Weights of a small GPT-style language model, trained from scratch on English Wikipedia.
Size: 8 layers, width 128, 4 heads of 32, 1.63M parameters.
Architecture: LayerNorm before each block, learned positions, biases on query, key and value, tied embeddings.
Training: 124M tokens, 7575 steps.
Each number is 200 + 20 x the weight over its row's rms, rounded and kept within 0 to 999. Layers, rows and columns count from 0. The size before them is the row's rms in percent of the matrix's.

# q: layer 3 attention query, 128x128, rms 0.0977, rows 0-26, columns 0-127
# k: layer 3 attention key, 128x128, rms 0.0935, rows 0-26, columns 0-127
q0,083,233,196,185,191,212,181,174,221,213,173,210,218,228,181,202,202,207,163,157,208,221,159,200,194,234,224,193,177,207,213,202,227,196,222,209,203,204,206,201,185,222,207,181,167,193,195,154,194,169,184,200,199,206,215,237,205,219,188,209,245,158,216,193,198,215,202,202,212,189,208,203,264,215,200,216,179,168,184,205,193,206,203,216,217,184,195,186,184,202,201,221,221,196,227,192,213,204,202,257,226,192,165,191,220,216,197,210,191,187,235,183,202,196,225,204,175,156,198,203,202,185,200,205,204,196,232,174,168
k0,090,234,212,190,233,227,180,202,194,215,179,194,192,179,224,186,217,202,176,198,187,191,231,238,188,225,198,228,205,198,212,199,174,229,188,213,148,187,191,215,217,185,207,185,210,234,184,196,194,188,187,161,166,160,233,209,186,197,192,229,164,190,207,180,180,214,205,170,227,191,220,204,187,219,197,202,185,220,202,203,182,220,187,195,229,213,213,148,180,195,208,174,183,187,211,180,212,190,197,214,223,202,195,192,194,231,217,201,252,216,202,168,211,199,183,188,166,209,204,169,241,204,198,234,224,223,208,192,188
q1,118,197,181,208,237,202,190,179,213,173,225,193,223,207,238,236,208,211,211,252,194,197,197,234,208,212,194,196,201,190,204,219,166,181,200,187,209,222,171,182,243,197,205,199,217,208,232,253,205,209,175,171,180,142,194,174,216,196,221,203,206,232,183,172,205,187,213,210,228,247,158,185,176,173,174,211,226,216,189,198,213,201,176,188,188,191,225,205,174,202,218,191,204,228,176,173,189,207,183,167,176,216,205,178,185,207,196,209,199,215,198,184,208,203,206,181,213,205,183,185,201,182,200,183,197,205,170,222,205
k1,125,181,204,239,178,173,205,212,207,197,197,192,201,209,214,164,217,186,217,237,175,217,195,184,222,202,178,206,198,209,167,214,204,179,200,193,189,201,208,210,205,217,183,241,191,205,213,222,213,235,212,197,224,209,201,195,198,190,204,215,227,167,207,217,210,210,197,196,198,210,175,193,175,143,227,193,197,165,192,190,214,183,234,217,196,195,210,244,235,157,193,235,251,187,208,208,169,191,208,173,187,209,201,208,233,151,199,191,220,180,152,236,196,205,189,204,207,222,192,178,207,198,197,169,189,199,216,177,220
q2,091,198,185,189,220,195,190,194,215,237,190,174,210,234,195,197,171,209,158,172,214,217,166,208,209,210,200,204,163,214,187,210,232,186,210,233,239,208,215,179,201,205,191,175,158,196,176,203,200,208,202,219,193,210,180,260,179,223,165,229,210,152,202,208,209,223,191,198,199,212,200,208,238,212,183,212,205,185,183,216,216,203,173,207,215,185,224,213,183,225,218,182,198,201,217,185,214,224,215,254,216,188,189,186,157,194,218,189,217,167,199,178,199,198,217,190,168,194,207,210,221,184,199,208,177,202,236,179,191
k2,091,242,194,195,228,189,182,178,206,194,190,200,211,176,222,202,212,202,201,211,182,173,217,252,168,225,233,220,192,182,207,176,191,209,194,208,146,214,204,233,207,190,183,172,209,225,211,165,184,185,201,187,191,188,232,218,184,221,179,208,159,176,178,177,182,203,218,181,218,239,238,221,195,249,205,199,210,203,212,191,215,228,195,206,233,165,190,175,180,205,186,177,190,184,195,188,228,191,185,195,202,194,199,197,199,222,216,191,252,181,205,186,216,172,205,199,185,213,191,188,231,209,195,221,235,218,215,201,199
q3,089,187,205,227,207,197,186,211,190,250,175,171,177,206,172,192,178,188,171,163,185,212,199,181,185,194,189,229,175,188,213,189,217,171,200,210,231,211,234,182,209,207,182,178,175,201,144,178,201,192,197,233,181,243,215,219,204,220,179,199,168,184,193,231,166,221,185,210,191,194,198,214,236,221,201,196,182,217,197,190,227,215,189,207,218,210,187,209,180,233,225,193,197,163,211,220,183,183,195,239,211,188,176,221,186,207,231,217,197,186,197,196,221,204,202,199,167,171,231,220,214,200,181,227,210,195,240,185,198
k3,090,237,198,175,240,221,201,168,198,195,200,188,217,185,204,171,224,188,182,214,207,174,223,242,204,204,215,227,187,196,218,214,188,214,222,203,182,204,228,207,214,208,221,175,185,200,191,205,194,186,187,196,176,148,214,227,183,205,158,192,177,183,192,168,172,187,185,169,243,195,196,204,208,253,188,214,218,237,210,192,227,231,181,218,202,173,209,191,154,189,179,196,165,195,200,212,243,212,209,217,192,158,178,186,190,212,216,220,209,206,208,186,197,189,207,202,184,188,197,225,232,203,190,206,230,212,185,209,193
q4,081,194,206,218,198,201,204,184,211,240,167,192,197,215,185,172,172,179,152,180,174,228,152,184,183,206,199,203,154,200,189,177,240,182,208,196,214,202,237,185,197,201,188,195,159,194,165,179,216,189,191,234,196,227,199,244,187,218,196,241,215,169,193,230,205,229,217,190,206,178,222,180,211,214,188,202,195,188,193,212,216,194,206,181,213,193,180,198,195,192,195,194,167,189,240,229,197,215,234,242,217,180,175,215,196,194,221,195,212,180,198,222,187,202,203,198,175,190,232,216,198,194,198,213,166,190,222,201,209
k4,088,237,186,188,215,198,183,180,189,196,201,182,216,186,227,201,209,210,200,189,178,161,212,237,182,215,203,235,195,184,200,191,191,219,189,220,188,202,209,204,212,186,180,180,206,244,195,181,185,176,190,190,161,179,238,210,179,213,181,223,170,206,191,165,177,207,212,188,220,218,207,212,216,243,188,193,206,230,207,195,192,244,197,205,212,178,209,155,194,226,205,174,162,192,216,193,231,201,169,207,208,168,200,183,200,219,191,201,259,203,213,188,221,206,213,180,180,195,183,208,261,187,198,213,207,230,186,218,204
q5,115,195,209,218,184,201,195,181,225,198,203,177,231,226,200,242,188,207,180,205,180,202,166,190,191,185,178,183,194,208,222,180,196,147,199,183,187,210,167,171,201,164,189,225,176,207,240,197,211,208,228,206,223,189,215,194,215,225,200,224,202,230,170,213,230,191,209,206,194,225,163,179,202,206,185,239,215,221,197,195,225,221,200,183,171,248,207,222,195,190,205,196,188,227,214,186,182,213,197,221,189,190,158,222,215,165,200,218,214,208,169,193,201,207,209,214,189,205,240,207,193,203,189,206,171,160,207,224,157
k5,109,218,172,207,200,223,206,176,200,195,180,177,191,182,221,211,183,202,199,216,208,179,222,190,214,189,204,192,194,188,171,201,197,226,204,192,168,176,216,218,189,232,180,234,203,245,196,183,216,179,204,196,193,180,221,197,164,186,189,215,209,170,189,217,172,230,208,210,226,185,172,219,178,195,187,171,178,207,206,186,211,211,221,216,182,180,206,184,222,173,223,207,194,170,180,204,219,230,192,183,215,197,189,232,192,200,188,211,293,223,215,216,203,190,204,187,191,198,214,213,267,190,183,207,204,202,199,169,193
q6,107,229,188,204,231,210,191,172,229,151,197,184,198,213,229,240,198,214,207,222,204,191,212,207,207,209,223,153,194,217,181,230,201,232,231,198,179,193,202,222,235,185,200,205,236,188,224,199,198,181,200,182,189,191,205,231,211,192,179,200,238,200,175,149,202,201,235,236,210,232,185,201,200,158,201,208,178,181,205,181,203,208,213,231,224,183,205,218,224,178,191,193,215,214,176,174,192,206,202,190,199,207,180,170,148,190,193,189,204,203,228,200,191,193,183,184,193,216,203,158,199,215,195,179,191,208,158,201,213
k6,106,207,210,220,197,170,212,200,227,244,169,202,193,221,172,205,230,206,166,199,197,212,191,200,205,197,184,225,203,191,206,184,215,197,200,189,213,170,188,191,179,220,182,229,201,210,204,178,197,189,202,215,258,232,192,209,193,188,210,255,196,191,198,201,215,228,190,178,166,212,243,202,203,165,227,227,205,170,175,208,176,190,195,187,175,207,204,196,215,177,205,189,239,245,234,219,180,180,214,187,208,227,208,220,233,191,209,157,211,179,180,212,223,194,165,213,183,222,205,165,195,173,198,200,179,198,192,203,187
q7,107,207,185,216,192,206,189,180,199,182,219,202,240,206,203,217,200,196,187,201,192,225,169,204,207,226,193,117,215,250,184,174,190,167,220,199,183,218,190,189,197,191,199,209,175,190,242,188,201,209,212,200,192,189,204,233,200,216,203,225,225,201,177,197,207,222,213,202,243,209,186,192,189,159,192,205,208,166,165,209,206,189,218,215,199,216,199,183,211,187,167,186,201,230,202,178,232,208,222,187,179,215,223,190,195,173,202,191,204,188,169,199,189,197,205,214,196,165,229,193,183,205,239,162,193,200,209,155,164
k7,101,218,206,181,204,172,173,187,214,196,177,178,190,167,212,230,198,217,217,211,170,210,223,200,199,215,206,192,179,192,186,211,180,201,166,213,185,173,193,233,184,194,181,192,221,253,177,186,192,194,181,181,209,207,226,193,173,199,219,217,169,196,193,192,195,206,227,177,217,205,233,193,161,212,206,192,185,231,209,196,219,213,215,205,208,204,204,161,201,220,196,205,199,185,188,190,218,186,177,170,222,212,186,180,227,207,207,181,279,237,213,184,213,221,168,174,195,209,187,179,262,202,199,204,199,194,227,194,188
q8,106,196,219,220,211,175,221,183,199,188,214,177,186,199,244,249,213,187,221,234,213,222,195,210,241,210,210,179,210,222,183,194,194,195,233,230,214,236,188,201,197,188,221,177,207,208,197,222,200,218,174,177,150,200,173,186,225,167,203,168,207,175,197,192,205,166,241,228,194,209,190,198,184,175,175,211,219,190,169,192,198,173,198,217,201,199,181,207,181,231,183,221,195,199,181,209,212,226,194,198,170,190,212,157,208,218,204,233,204,169,181,185,180,171,204,165,219,185,180,194,193,187,219,166,206,206,224,208,204
k8,112,194,191,226,178,188,194,211,167,211,221,171,218,206,198,185,182,212,226,211,143,235,193,199,197,246,174,239,206,194,199,190,197,196,183,190,187,200,208,184,213,191,184,215,201,223,178,220,185,214,186,193,246,220,210,198,173,176,208,200,175,163,213,223,198,161,218,153,195,201,192,216,187,191,252,168,233,205,199,211,246,220,220,224,210,203,178,192,192,184,168,184,183,178,175,202,218,179,196,193,180,217,200,182,186,182,230,194,229,190,176,193,197,222,214,186,223,220,195,212,224,218,201,224,213,192,218,211,206
q9,100,240,202,206,204,206,165,197,216,202,227,241,236,202,162,215,234,204,200,191,188,211,200,203,198,190,162,188,200,236,198,195,193,160,201,218,197,182,199,228,217,189,227,210,174,191,211,178,182,178,199,232,219,223,208,221,209,223,183,215,204,191,189,220,216,204,184,204,209,176,199,196,236,219,172,226,211,156,179,198,209,203,229,239,220,202,205,187,208,169,196,215,185,179,212,172,239,208,211,201,186,224,173,175,208,182,179,188,191,207,209,176,162,224,217,200,173,201,241,202,191,190,214,198,189,163,227,183,162
k9,102,201,228,173,215,214,192,189,204,222,189,186,193,166,233,215,169,202,178,211,196,202,204,215,211,188,222,217,206,191,241,195,188,227,190,203,195,167,178,217,191,194,199,217,225,230,188,183,214,180,190,170,206,186,225,170,153,195,191,202,176,202,218,205,186,203,206,205,231,203,235,201,151,211,187,181,192,217,170,204,216,193,173,221,201,212,189,209,210,226,196,214,195,203,214,200,202,176,168,194,202,209,185,196,212,239,179,206,267,218,234,161,197,195,157,209,185,193,200,141,211,201,210,203,225,213,227,181,192
q10,114,205,203,183,207,231,217,216,191,202,236,228,188,171,218,176,215,198,203,153,205,210,186,198,199,174,167,230,209,193,203,165,181,209,187,170,207,185,173,206,189,228,212,181,177,198,204,182,201,178,219,188,208,167,196,202,208,193,225,213,185,179,211,212,190,200,189,187,231,177,190,191,211,245,177,147,205,213,199,235,190,180,143,147,205,209,228,213,190,179,219,204,218,163,188,186,233,225,207,199,225,183,216,229,219,225,201,221,193,206,226,192,204,212,205,185,232,185,175,203,212,232,191,197,196,200,184,209,180
k10,118,192,205,188,181,225,173,191,171,230,196,192,183,203,203,162,189,187,239,182,180,207,217,191,177,221,214,179,202,206,174,195,180,203,199,193,191,195,211,209,209,185,206,174,224,196,197,217,200,197,210,160,144,159,186,201,201,225,209,192,182,202,169,196,212,197,177,191,231,230,186,193,194,180,151,175,237,206,208,195,184,212,204,191,222,234,230,147,197,190,201,196,233,195,187,219,184,217,242,188,234,189,223,207,211,225,189,208,180,192,214,229,178,216,188,198,245,178,186,187,208,211,208,172,241,194,199,193,216
q11,112,181,194,191,186,223,189,243,172,230,204,207,184,194,205,199,190,151,204,173,207,202,199,173,214,207,212,224,188,173,217,190,219,234,178,195,219,182,170,183,175,217,223,171,201,181,181,169,199,168,210,194,204,198,179,209,190,189,197,198,210,197,236,201,218,174,176,167,185,200,200,204,209,228,170,179,151,196,211,200,169,203,191,179,224,207,207,189,198,224,213,222,229,153,198,181,210,216,182,240,205,187,197,221,232,230,207,232,189,192,245,192,215,201,232,208,195,196,173,218,202,205,194,174,215,205,232,191,166
k11,112,215,199,174,194,238,174,234,197,211,213,219,201,185,218,171,219,205,218,171,197,229,223,200,182,219,226,207,217,208,205,204,188,217,234,177,201,181,213,187,224,209,217,170,227,166,168,233,195,217,219,168,182,159,199,190,217,205,193,192,187,209,194,209,181,169,217,212,215,202,170,209,226,204,173,170,231,203,192,209,165,211,199,190,202,207,205,159,158,188,169,182,226,188,161,188,208,187,210,215,227,186,213,187,179,222,211,217,150,210,182,187,176,188,208,203,193,185,204,203,190,206,190,253,227,207,220,190,192
q12,108,201,182,185,213,215,201,212,167,216,226,212,221,194,203,213,201,161,217,208,207,195,235,167,202,159,189,189,220,205,190,174,210,193,194,216,195,213,188,212,161,220,230,187,233,184,198,221,188,173,231,198,209,189,167,201,187,202,167,193,180,196,251,209,248,185,157,179,199,214,198,207,212,215,144,193,179,175,173,197,186,213,174,190,193,198,222,207,196,226,228,188,226,207,186,177,220,199,195,233,179,216,217,226,221,196,201,206,209,187,220,213,204,210,237,198,183,172,220,199,201,232,198,218,196,178,233,185,175
k12,109,205,206,185,208,235,173,203,195,185,218,245,243,196,208,236,188,207,213,188,200,213,243,188,209,207,238,180,224,230,198,163,197,214,188,189,193,184,183,213,195,196,203,217,241,197,193,205,228,210,235,156,200,195,173,177,190,216,218,206,189,209,193,256,208,165,200,205,196,223,188,210,189,214,168,172,218,215,187,156,196,199,209,209,175,206,172,206,193,189,159,211,207,190,170,179,201,190,214,206,227,195,173,194,200,199,207,207,183,198,190,190,187,183,214,191,191,183,184,181,194,209,181,221,223,189,268,199,181
q13,103,196,203,225,196,215,207,222,202,201,166,199,202,195,217,175,201,218,198,209,224,207,206,217,173,188,194,207,215,216,197,204,214,223,218,230,195,188,229,203,238,214,186,192,233,202,199,192,205,147,213,213,208,181,170,199,200,217,190,190,166,183,167,184,192,225,160,167,197,179,179,203,204,169,216,195,183,209,219,184,225,193,238,195,261,217,184,173,236,184,156,202,218,203,202,196,198,173,207,181,205,187,203,189,144,205,200,168,214,218,183,207,213,170,207,187,197,222,204,212,198,242,212,174,217,202,175,161,211
k13,101,206,215,193,201,160,192,177,213,187,185,210,202,187,174,260,195,177,199,216,236,210,205,199,211,179,220,181,185,196,207,225,207,191,202,184,207,182,201,199,184,176,172,169,184,192,220,214,212,222,185,220,220,217,196,222,228,207,221,174,162,195,210,190,181,179,203,187,178,220,243,199,197,199,181,214,192,196,216,237,181,202,205,203,173,173,202,199,195,175,198,202,184,240,205,223,190,198,193,198,235,205,214,187,220,193,192,176,172,173,215,215,216,205,161,208,216,159,218,163,163,188,191,230,179,198,165,247,234
q14,097,208,199,216,205,194,216,197,206,172,220,220,225,199,207,210,257,242,255,205,209,182,229,212,182,164,182,170,224,206,200,220,161,190,215,195,197,203,165,217,222,185,214,213,228,204,217,223,214,223,211,170,225,179,172,154,224,178,209,201,186,235,164,179,216,207,211,190,195,208,176,182,199,178,192,195,215,213,215,199,192,177,212,188,199,204,188,221,199,180,192,209,183,218,183,175,191,184,190,154,173,212,221,204,200,201,188,192,199,244,188,212,201,188,183,207,209,220,201,183,189,228,182,195,241,198,160,224,199
k14,094,163,175,200,166,197,219,204,200,205,200,188,185,210,190,187,180,187,195,213,210,228,183,154,230,185,203,168,219,208,189,204,221,182,196,192,212,200,208,177,180,204,197,249,192,169,214,224,230,213,195,215,210,227,188,184,202,188,219,178,237,208,202,222,217,198,189,221,167,204,197,198,185,179,189,193,194,190,200,196,201,154,219,244,184,204,195,246,238,176,217,242,230,228,215,233,168,208,212,219,206,221,197,207,220,175,192,185,160,189,205,222,185,213,167,213,216,198,209,202,155,204,201,192,175,180,220,222,202
q15,127,201,193,212,173,209,208,197,188,226,201,197,246,186,189,209,189,171,200,230,177,227,191,208,194,192,185,196,223,222,197,170,188,160,230,218,176,226,164,189,177,213,189,200,177,206,238,209,181,213,193,199,200,179,190,178,185,197,212,206,174,184,202,235,230,187,194,204,221,197,197,201,159,193,180,210,251,196,158,212,222,203,197,172,189,235,217,190,189,191,189,180,213,246,215,202,203,202,216,187,193,213,211,202,225,164,208,215,205,205,172,190,179,206,202,192,197,167,213,207,201,192,256,175,171,166,220,164,173
k15,113,201,205,203,208,189,192,175,178,168,200,192,206,177,241,232,182,214,234,219,179,214,229,193,214,188,179,196,183,202,209,180,163,227,151,198,182,184,197,230,203,189,179,180,203,258,196,198,213,211,208,171,182,185,208,191,184,205,227,208,191,190,198,214,185,181,238,173,236,193,199,195,180,200,219,176,203,216,208,190,199,199,213,209,201,199,209,192,207,210,187,215,190,172,156,164,223,203,165,178,212,195,194,186,201,222,195,200,281,206,204,212,215,213,208,185,204,216,205,187,264,207,190,205,202,204,214,205,204
q16,111,192,186,200,204,207,245,222,212,223,198,195,195,210,204,186,165,180,192,208,234,188,205,212,191,165,208,183,196,194,204,201,222,184,196,230,222,192,238,203,202,196,185,178,229,193,157,211,194,196,222,158,193,226,166,201,176,180,191,221,217,172,223,141,208,234,199,223,190,228,234,212,220,190,173,200,174,182,199,196,212,219,204,215,208,161,209,196,231,218,201,192,181,228,179,212,224,175,184,215,196,228,208,220,177,190,220,155,206,210,214,212,202,183,200,201,169,194,215,185,194,218,185,251,234,211,198,210,205
k16,117,223,189,192,214,180,200,208,219,171,190,232,213,224,161,191,209,179,187,177,217,199,201,212,180,217,215,205,213,186,196,128,229,181,176,190,204,228,193,184,195,180,209,204,205,151,188,173,210,203,217,195,223,239,185,228,215,189,201,224,212,221,220,183,216,206,201,213,178,213,225,198,203,245,215,234,175,161,198,181,209,206,209,219,176,157,196,220,198,201,197,187,196,217,223,204,203,174,197,223,199,210,177,217,218,195,207,197,136,201,216,193,211,189,206,203,191,169,183,187,159,193,178,196,220,192,206,225,193
q17,100,246,215,153,218,193,184,170,232,168,208,228,216,200,216,202,190,184,174,175,183,199,172,188,180,208,225,187,205,206,168,172,220,216,213,197,185,195,178,192,156,208,204,234,151,198,206,148,182,221,202,232,227,188,252,201,180,194,189,202,225,201,197,189,209,189,211,222,211,187,211,199,211,208,222,214,190,161,194,193,219,188,190,214,232,195,207,235,194,177,186,224,199,193,185,210,232,224,205,219,222,189,172,212,199,166,197,214,207,212,210,171,188,180,189,205,183,185,215,194,204,182,214,196,222,205,222,166,185
k17,103,233,186,186,197,230,185,181,198,249,197,175,203,201,198,204,209,204,181,204,207,190,227,216,187,186,182,221,230,205,204,193,183,222,181,199,164,200,198,226,206,204,183,176,204,232,209,183,178,150,208,175,172,178,220,192,183,210,201,223,179,206,200,182,202,226,203,184,218,197,211,196,194,228,180,215,183,205,194,210,187,245,177,152,203,197,198,163,202,207,193,166,204,203,185,173,195,197,188,206,209,203,196,194,211,240,229,183,272,231,213,181,215,214,200,191,184,204,227,194,257,183,229,211,209,201,182,178,193
q18,098,175,204,204,194,200,217,208,158,241,186,183,206,206,214,191,206,193,208,191,204,206,203,188,215,186,177,235,195,187,207,178,207,202,203,188,195,196,189,190,203,196,214,179,217,220,193,217,192,179,194,210,199,177,205,176,221,197,173,202,128,209,225,215,190,187,179,163,187,227,206,208,204,232,150,202,167,200,181,208,188,203,170,154,168,204,235,173,188,205,231,198,188,181,197,219,177,206,183,242,186,195,220,208,216,233,255,251,194,179,209,206,220,203,213,203,203,211,218,228,206,185,180,211,192,198,221,232,191
k18,097,188,193,210,183,218,178,209,188,185,211,200,213,206,223,172,181,236,232,211,191,226,222,221,197,198,217,176,183,216,175,226,187,227,221,196,188,182,205,159,214,194,207,176,238,172,216,232,210,206,230,192,206,172,176,183,207,221,205,194,200,173,181,199,212,156,170,215,193,180,139,195,200,218,190,167,209,237,192,185,223,210,211,233,178,208,213,203,162,185,189,216,194,174,174,197,230,223,199,219,223,158,217,187,175,181,236,223,186,194,193,204,183,188,223,191,193,189,201,190,198,214,186,218,217,183,222,188,220
q19,103,230,178,213,198,194,198,179,203,199,221,179,196,188,209,214,183,208,201,195,205,211,199,208,199,240,219,165,207,228,163,239,183,198,210,229,200,222,189,209,194,207,191,204,181,194,183,204,203,243,192,197,186,219,222,224,173,177,205,186,233,167,197,204,211,215,205,245,203,178,206,199,201,181,227,190,221,137,169,190,202,165,201,252,234,202,158,221,222,196,177,203,197,188,173,188,227,199,247,209,179,210,184,172,189,175,168,197,190,169,207,182,171,190,189,208,192,195,206,196,199,196,227,187,222,199,215,174,190
k19,103,197,202,194,202,171,185,197,220,226,224,203,188,191,184,212,196,198,183,191,173,196,175,211,197,210,172,254,220,183,229,191,205,190,173,190,185,164,187,202,209,191,203,221,186,244,188,164,197,190,191,216,234,212,220,170,198,186,205,209,173,191,200,189,194,197,202,154,214,221,266,202,206,236,224,196,232,194,211,222,217,210,201,180,239,216,202,179,206,216,199,190,171,209,177,178,207,196,202,203,184,227,174,183,201,218,206,199,271,213,203,163,218,204,167,202,192,221,186,223,215,203,215,216,224,190,192,205,189
q20,108,181,216,186,194,228,216,220,208,246,175,170,166,212,172,178,163,206,162,178,218,196,199,175,205,189,214,223,189,189,209,217,245,198,183,201,209,187,231,190,205,202,185,194,158,216,177,163,212,193,203,210,192,228,200,221,188,214,171,187,193,170,203,202,175,225,180,195,165,166,207,209,238,218,255,189,195,202,215,222,192,194,203,191,192,216,181,210,207,214,204,217,217,173,186,206,175,192,213,249,228,191,169,239,190,220,202,193,187,164,194,199,209,201,198,215,178,223,219,220,201,212,178,210,222,203,220,196,203
k20,112,224,182,192,214,222,183,187,202,185,184,224,185,174,182,210,205,210,170,185,241,186,177,215,184,218,203,219,182,188,208,189,213,226,225,200,185,202,201,201,231,221,225,185,194,171,200,183,204,168,182,237,204,170,224,213,239,209,175,187,187,214,191,192,173,206,155,176,192,193,230,236,224,235,173,207,186,213,199,220,197,214,184,203,204,171,213,142,170,210,193,170,172,201,214,197,217,227,205,230,187,178,190,214,189,216,200,208,168,211,226,174,220,179,223,226,207,178,193,236,196,197,197,205,230,204,165,212,199
q21,102,198,183,188,181,228,164,202,193,146,220,186,205,211,229,212,188,233,224,234,166,199,213,187,213,233,208,200,207,209,160,223,173,222,234,180,161,180,164,201,193,204,196,215,218,193,241,225,232,201,206,172,201,185,228,188,195,197,205,186,212,238,199,216,200,151,208,219,225,223,163,206,172,192,188,203,214,207,209,195,182,209,200,180,211,208,185,203,189,189,188,186,218,224,191,172,191,236,186,180,213,193,193,177,205,189,193,216,191,205,210,171,194,209,182,186,204,211,166,165,216,203,216,164,177,207,180,222,226
k21,100,193,202,229,159,187,213,182,190,205,203,198,198,208,214,191,224,215,228,182,175,218,163,174,205,171,175,183,201,223,194,225,179,204,204,192,228,190,179,201,216,237,169,218,192,229,188,233,175,215,198,189,220,206,163,191,202,170,210,217,229,192,170,211,208,199,209,192,203,184,198,199,234,136,183,186,198,174,202,206,170,179,194,168,208,229,188,223,213,181,208,218,249,206,205,199,177,225,208,183,213,215,217,200,180,189,183,197,222,160,173,245,204,192,196,200,205,237,218,204,216,195,171,184,189,199,179,173,194
q22,102,190,196,210,203,198,232,210,180,181,202,205,197,190,230,193,239,229,262,217,209,171,242,201,208,196,210,183,242,205,184,248,172,224,213,192,183,181,201,251,211,203,218,197,244,196,195,196,201,189,217,186,190,191,171,188,207,190,192,182,205,214,183,155,196,192,218,208,198,217,205,215,182,172,203,189,195,208,223,184,177,200,228,228,217,193,196,175,232,210,167,192,205,219,177,190,206,191,185,149,165,218,220,190,184,212,184,179,193,217,177,208,188,180,180,193,227,221,180,172,197,212,191,201,225,199,175,205,222
k22,101,185,208,190,182,192,212,217,204,202,225,218,206,221,171,212,187,199,204,201,219,234,167,182,210,205,197,174,194,201,214,202,230,173,202,196,245,204,195,185,177,200,203,233,188,160,202,206,219,214,201,223,232,244,162,206,216,184,203,190,221,203,208,215,226,190,181,232,172,187,221,182,199,163,221,195,202,196,206,194,195,172,200,208,185,212,196,252,211,196,202,204,214,224,204,219,190,188,214,208,208,230,207,196,211,172,199,182,115,181,201,205,185,200,187,205,230,187,208,202,136,204,183,195,171,181,193,226,202
q23,093,183,201,203,209,177,219,234,169,208,221,195,178,207,217,205,225,217,231,184,204,190,223,179,208,197,198,177,228,217,200,213,174,172,180,173,196,195,212,237,217,173,214,196,244,189,185,240,212,182,214,186,215,222,180,220,197,186,189,191,201,225,223,193,220,193,180,199,204,240,207,216,203,181,188,223,164,190,210,193,191,203,224,221,191,168,208,179,239,236,218,181,195,205,171,172,199,180,189,186,141,230,228,161,193,223,197,179,206,192,195,219,193,206,205,205,215,232,206,162,193,216,160,216,211,202,172,211,201
k23,101,176,199,192,207,175,218,228,218,203,219,235,213,227,179,214,194,187,203,193,217,210,180,195,200,186,223,171,204,191,190,189,227,178,203,198,237,196,184,179,179,215,209,230,219,158,194,185,214,215,211,204,221,238,167,179,212,190,180,166,212,203,178,212,215,171,176,229,159,196,221,201,212,197,185,200,184,185,195,196,222,169,215,220,184,206,167,239,212,183,197,227,218,223,208,222,212,188,211,201,191,207,187,200,208,157,185,189,125,223,180,188,186,201,194,202,204,181,201,199,146,202,191,196,213,178,235,204,192
q24,111,209,202,176,207,205,201,195,227,198,221,216,203,214,196,197,216,269,189,195,181,217,163,196,203,177,200,202,172,226,189,198,209,199,226,213,226,208,202,217,195,200,203,182,201,168,188,206,200,177,199,249,166,214,188,256,191,231,200,206,208,172,180,236,198,194,175,217,212,177,170,210,213,210,162,213,235,183,209,203,203,196,210,207,242,188,218,181,219,187,220,169,179,186,226,188,208,214,186,208,199,205,177,142,171,213,189,178,203,199,208,184,174,201,209,166,192,186,210,174,212,196,198,230,159,186,215,206,190
k24,108,239,202,205,234,175,199,195,204,209,219,204,210,173,209,215,211,178,190,186,183,194,214,219,188,211,232,180,213,197,224,168,203,207,220,193,177,237,202,222,184,196,179,189,195,222,190,170,194,209,169,163,188,211,221,200,146,194,157,202,172,182,183,217,186,168,191,213,234,200,273,212,182,210,185,194,211,191,206,206,199,196,190,208,215,240,191,216,215,185,208,169,183,231,235,220,201,188,161,189,197,205,218,178,194,215,177,194,236,171,233,182,212,182,186,200,208,207,188,164,194,205,214,203,215,212,182,204,218
q25,125,212,219,222,193,187,186,163,198,186,202,203,234,199,182,210,195,195,186,209,179,213,206,221,188,203,187,178,208,238,198,178,185,174,230,206,187,239,174,178,198,186,195,212,146,218,241,210,201,246,180,178,210,192,236,175,191,195,212,233,200,192,198,217,221,200,204,225,200,212,191,174,175,209,194,203,241,215,171,200,218,189,195,195,173,240,193,232,179,171,202,197,202,228,213,219,193,214,216,198,198,205,201,204,215,132,205,208,196,218,176,177,180,220,189,216,180,171,214,206,193,186,236,186,162,184,206,216,193
k25,112,184,190,200,184,194,206,167,185,188,181,182,198,183,226,210,189,207,218,194,175,196,219,190,222,181,188,211,189,188,187,187,189,221,162,201,173,194,212,223,200,200,182,219,201,246,204,205,192,184,209,193,206,176,211,193,179,199,222,195,219,203,199,195,197,232,246,168,243,189,183,206,184,196,217,185,187,208,206,185,228,194,187,202,197,199,206,198,226,226,215,212,166,164,195,186,216,209,194,180,203,207,198,214,196,220,214,198,319,205,204,207,216,205,202,188,187,227,199,209,258,207,224,181,193,199,199,191,189
q26,098,201,215,196,214,228,210,188,213,172,186,203,219,205,183,202,201,227,184,207,179,182,193,225,183,199,223,203,185,164,211,218,211,187,180,158,197,244,202,169,200,226,174,213,194,209,208,204,217,229,188,199,191,175,216,171,192,194,218,201,218,212,179,181,159,222,205,210,197,193,216,202,170,234,235,181,231,244,222,212,192,194,187,176,193,178,178,205,182,177,214,212,205,217,216,225,151,186,180,164,219,200,208,250,197,222,187,209,193,239,209,232,223,202,195,210,200,182,173,200,196,212,206,221,238,230,173,220,211
k26,102,194,179,206,170,189,229,210,189,174,184,195,171,206,202,160,245,177,188,197,217,199,215,187,213,214,152,195,195,224,174,207,209,193,210,214,204,217,223,189,214,203,219,196,154,202,205,202,179,181,189,207,175,199,211,227,214,206,205,189,238,211,211,198,220,237,174,194,211,196,178,212,225,176,201,259,156,200,200,167,164,201,204,188,186,188,254,187,215,200,212,186,212,200,230,196,175,216,219,226,203,179,192,233,218,185,200,199,169,187,204,221,210,205,211,214,198,234,206,231,188,202,221,172,165,193,174,193,212